config.yaml
n_layer: 10
d_model: 160
n_head: 5
n_kv_head: 1
head_dim: 32
d_mlp: 448
vocab_size: 4096
activation: "geglu"
norm: "rmsnorm"
norm_place: "pre"
norm_eps: 1e-05
positions: "rope"
rope_base: 10000.0
rope_fraction: 0.5
qk_norm: false
attn_scale: 0.177
bias: "qkv"
tie_embeddings: false
parallel_block: false
init: "uniform"
init_std_qkv: 0.0447
init_std_o: 0.0
init_std_up: 0.0447
init_std_down: 0.0
optimizer: "muon_variant"
lr: 0.00658
lr_mult_qkv: 0.4
lr_mult_down: 0.7
beta1: 0.93
lr_head: 0.00651
grad_clip: 1.0
warmup_steps: 200
schedule: "wsd"
decay_fraction: 0.636
decay_shape: "linear"
final_lr_fraction: 0.05
batch_tokens: [16384, 32768, 49152]
seq_len: 256
doc_mask: true
train_tokens: 143900000
steps: 4881
dataset: "wikipedia_en"
Each number is 500 + 40 x the weight over its row's rms, rounded and kept within 0 to 999. Layers, rows and columns count from 0. Numbers have three digits each. The size before them is the row's rms in percent of the matrix's.

# layer 4 MLP gate, 448x160, rms 0.129, rows 334-447, columns 40-79
109:507459514478550592531536481507512527594495479446505501574505497479443524462495536534465515507479536488496476535490456500
098:466526490565464470470507533547486488489441396517442426384507529523419541564479486505449521548477452532545430539550502471
097:527466498479492501473486513476436495490517505498459450487457519569461530425513476492470478472501471517609602487412498465
102:542475554471518539458544538475440500508530474431527430526499554536528520457509492476410433429494478490491471486522525454
100:548589569520431570563554537555473464564520517538457494515502540520462476454402555508467438528412519552474417477506518499
104:504503463545507530545544510493531507466532445530518507493525523474468452463493443540507486482533481514488516509511534533
107:481484524494563511528478463468541474455470527532503516484456540401449548536477515471475494512529519471481459501498400460
102:531510464467549518512486548520563508529521527542462471506465505498435578444486482498479507545506412472496527565486569498
092:420540529438554502462420514509459467533527460526495475517468553425579471564557545492489519452507497500433515534501484505
112:477520467470499446450510516532504497516460572513476489546486467570400471513526519393478491521527484426518479522571517584
103:513420490468488511500478568407490496502444489496534452494485506442474544496508489530494483447561491461535510510481502486
093:544487566555528463484469496520467502497430528507508529564475502525478462580486537528536486497505459501522462524477472450
110:560525428463474453392552539529557504526562542495553475530439577514469557485592531566450386518540514496538538521545454485
096:513473495488514523494479542551557492505497498525492520569513477502514493475495440423488518566542512469527506527404531495
109:558488445455475562462459475477542495402499502496512467496426490495466483450440544480531533468615460489551453527465519415
099:527512524470501483467520547519527564500455502473553473516520525520529463455484509521574496514483513563483512507510487440
100:511495513509470475485443504533480471533545537516556528500469491502527457534529476526513429548524520473433485510402498475
087:479530472511469477493472500544457504532527596461374551540547520506505530556510492514487510498491534527507487518447472513
088:455484510477522524548472473532541534517483482465545516510458448421608451476541508493471494496439510432518474532549495514
105:531452590438508487463453515480510502513475508486607506532531528503528457513505477495490576443448547527436406438474549513
102:562377523535528464518522510515492555498495509504445465481501478381458473509492496536573486466449518428509441539498484495
099:467479481542482537617456553476599493516448434541493524548484447480481513529461504421478435512567432518515488534493473465
081:428464557437467456570536510517444457465492413580541434549508538533515474483506514513538615487464517399471492507531540475
097:574521481493544529459505534499434487437487541426498531448443536535502559440542517496506438478512484509551518469562513527
094:496508546527476515520508457501550490418500446479476542505483445452471494482495523453536484523506577457555498492502551471
106:478458526621537463519559535534474484569526577447451571546480541485456485527492488532525485550607506590483548523461521542
107:468526508501535511482452515465556531538544431498478501581449577545569510497508473499468505552466481499528483497421513459
098:514396503550496520495498501462403462500524479507534502482591501511529545571461591575507444536508485506538494477456568379
109:488401483470533495483504458519508506506501503498529504538496529535432547479467554511509426428502465505510502504464509510
096:580500501473513445502421514544509452445545551435503561436510518571463515513506496574550551525468554487462421555457416536
097:570489507453526610476537557550535504479545556541495490524566529453465441444535511386475486467523508449505490485486553525
094:506505468455516497393460497525404535454519527487462514555441584455490576537473435466572488445462458542528554469504500476
088:501500496465544485529469473567519486533464471574494483442465542478513519446455473457476458499483501488488533467467542439
105:485503418492527556505462504504568539467417535482516474455542553531525443463502464553554492460553461493500473436502499503
111:498477460510504441455504506429402495569535519493513504488567540469446483510455494420472488490466490420435494476559431508
098:505518506552490493459514444542511500498454512472563553507482481470558566483485482502566502466520477435466537428478553496
108:551483448435544496539514461566542559542501527513482468519466462515502546557439457460539518496537496537509436518495533473
101:522492517508498569432478533454511486466406530463451514447456428558482506567440496525576514446497533494610479448513570468
096:490510441489497495453508553517517534471589525507501571551532496456534531532478583481575467568475415526546510537515582499
097:563559463523474450526553512526534515503548515471562486447511549476462490491530493500539448488409514489459497577555434495
088:532520513488490505506508555543507482505499440484473502507523485449426512514430408503507452468486533501447512443523466487
090:474559503436460534511540438538487502534521558493498437457581523530510415446538622501539490501574435479490529487511441490
093:522480524515555539506480566485542430555484478504518496454514516443473494499524476579492464422532464470470427467554567544
090:492470513464530551550487548483493492514462551523524439519494478499530484486502473519453540455536447482488484523441470442
102:517483438492478458427532519549487490445493554513504504531458535513441533540514510506498433493416466438556458466546454498
096:459537508484542473471484519559499534439512467462544529515538520578475545510529490504460546467458472521484482518494517539
101:442523476548433535568562541526480485476438448525510511462491475449506518473461526506464500546533516434563492528559486491
092:564510484536505531543474497543507479503473441448480535412496443563415491462495523521398466449490459476478544481439527497
094:510619516489536551495515522558566605465453484490475470585481544497476445508493558501499494509519486523569612533500476532
095:497434501480465537558529496539459520482431555534494538547566431560460538457525496530541551548543527520522597470475498487
093:550463509490532457522546470486512512508498552490493517450558542438482532518471576496489529485476464514514506499460496541
088:498507492479471547525507477409577496549570521616511516480541494467524518448430497453494484547584495500551495453419525536
112:500497449518494519543459542508519491444477444450559434499543510513489451494499492544519494523564581432468458458518535578
101:534502520439461492532479509453497436510596468530456514478425532522448547555430612502477402520472477529461520467471511512
105:504566528538470506489405590480466436472476517509458524531442508504497499504526511490438499533442458533522509519481425523
089:509514509525484467480525494519482585517538457505450531506549432453499445526485453441436563513576524536571549459462478489
100:491463509477507521556383571608548476495514558532556509500467488518450486462480508559509551542492473455499525556475466486
116:501497497460553481541514497559499457431522481519514424397514490452551485443504549469537465504513481447503527479537468562
087:526449516412529490560447478455536534486524497509512509547484533550448498481539588496491612518509577453555545551481518517
101:462518454510500462522458471401579546561505510488517482473532490529540504496518498521434549489466501468491516534514461506
106:503487540539507534430540564494516407523433492457478469473551490465402516440539435578480485518485449466494487511525554484
098:509492484474468487499550510475375489558484524503523489507551532487507528540445513532428482496445521511495481496465518472
101:428507558584423576525480579497479488519451578512467480499459462527453501603522494484489505508412455513484530498493493532
094:558460420416472434493463428437458475457570446495463518425480519477531410535467441515467506525513468473450497467502512485
098:509536436444536529545535506562543469485466440424467484499530487506470534530488542477542581489492517464473503572440523539
096:505478461514507516599490502507457450488509557536511496508536509534467558525441520537554545573570483442521502487455536470
102:421514544475461463535549433446522516443528507520603480518495516541478539520481485479529452552520555547556509532470518554
102:519445435516535449490493492501472524537552467449551513532536532505428499480488513520531514557448557482472372445519478493
097:533495537401469443559525542570418537485493555538462491464483530492509460488461489466518487492503509468474425498439472559
108:548465501509501529502580589523498528512376578554536480498513500473444486486487509518485477496475521569468541500464504492
092:509554556504483580542484513538487476509505490503526456414548542460458541501590505500401535533519456508467479470491484430
112:576517451512577473500485502488522554445454536427487467506451474557478493518506431502553491499521478456492452482480475488
099:505591399453532491584540484507523422436512527477495424435510529442436482537509497460498506487476469450524502513566453492
103:601480440517473440528528486481573418412501510453533463543526446485512482501514515472510421470501517449512451533491500459
104:477450526541524471496497507556519467473534469542536471426538515461489485449485529521469502481511486511541502441499432476
100:534420461445454499507485518549495463466480488537491467468480528485455569549452429473545481513454517539491602446474564531
107:455501544399442500466560532510432522502562464516531433459486496533452497513496547462478497504523530429515492517503574505
092:514492549429519583441484495460536499523422518439534562523522587471428516471523477503410592483492491550501447377493532513
094:450539558457459562514438508501431475518464524476494482506380512556501458559497538497534447532552474578515508453526496469
109:512496524499571541549453507537568504531470511483542497456461570521467478431592486403480483427505517501495493526436481471
095:549486463572470501523542538511492508503487554495535472440474495485467581490534506511552521525511443418512496556504491559
107:579510479500542508605488511531449462468504466514520473538532526466431557470451521507518518528504508518526579505552497531
116:520527480534478574519454469515457561499456515440453552557488555502468526464515501484525470489564492451501502550526535543
106:526487415434517488430504476550523482429523495459470446489409439525512527420451501514520489494405513464488517462549502541
098:484486527439377553477534527456503523441456550476542434431559516468475502504468527562506497516588526525495546443535522511
101:516517475524468541572544492496481492501504481452484483450577530486501552449445497493518427621511471518506448537489454534
103:528542446487494548503507538501517542527497556492540442468463498389497508542488547415531468536471520529515454499539556562
093:518509509535508456443506547551539493485470561566510483568517488552431509503491515487522482446541556579486532465489494511
116:500501474443546585472548511541538554534520549473386501520511492502414581486560447516506503474490538558501517421478528524
097:503462539490494573530494534491491484453484460423452467443453542434444470512561578450477435516569461493497577405496508509
078:537501486542506454521466496561527427599495468477504486529551505524552465480507501526446481520509436554532488495532462493
101:461481461528538480478489534522473493548392462530503457425524481592474537438499506458509506458477503550433529520533512483
115:486501502420522489476507450468537416535515500546489494495538507445497532538513477473522494495494535469540483537476474502
097:499565502571478531488418534508526563487503535484526462404565464490512477480476464538512499435559542463520501486516500533
102:526550539513577550465439571485464471441415513498488515548437532551420500487447495427452500491471419439547538494438479463
094:501470569472476581521450500551497541533499482521456493490495539486392507428454490395557449466491490503533518465515539454
100:479488544572564453452475537567513442484448481441517501511470482507450586546462495438542523511471500464515483401529530494
088:455486478487580492561556514495539485557508499469493433512429433499526510527442518526494486537527504510482505480480508533
092:483483511468512473491563546521456518484497484466572408478511528506545521483509541483528485516528608448549459510472476497
111:553475432476546549468440508537556485476551489504588524502540472479464572588496528501499500511518443530512432417522510504
101:525476455443592564497450484477539402507477503480552579537551534496468538542527529436508564499532519468556560460501553550
100:473501473500489486505553517435481488450589429542506486519487497418529540601529443463535448555533412447503444433480501603
103:547527491464550478503555545507500544516471446443542504466560509427487540515502508515612518493476527490531487481506499497
101:464474450436567509469490507472596508503448508464392451514450520429544471493507434525407442450491495487459489500566546457
102:521464424484521438471517440494511506489546516423506558440514472425500554449473460484504480476466466510537459495503565539
090:524534501476566478549490476510532521539488455516535459486522495561459567513539477445529491554551434524533566531553570470
102:457506434431507493448499521460501468489497546444523481630475523531449484420516559535519541500520463514470515538492478500
092:511397557467536551455457519549480558541495547513524507427565492524534470501492472491460418458483505480482521547456469499
108:512491479551553489535451522491479466538489504499541451526551547529491515475458532395476511470505526486424491479534477486
107:579499482504504463572501535536520508523538518536490540534563573521451541466483444485500526479556446505570482454515478513
091:501488474489523448498461546499453562489519536470487534469489521425470463447545586505520542507431498475509512467517451556
108:533543578496522518518500525525456493495508513486577460537573525468444486528498544496493443499454521508508546464487551453
094:500514565463437532563490529525477451500526570490524436460460526468528494580518525498517507548469486536494501510495495532
083:401470480520477488543524500543471519498534518462511580549510536511557577589412592455498552525560558390520470494530560493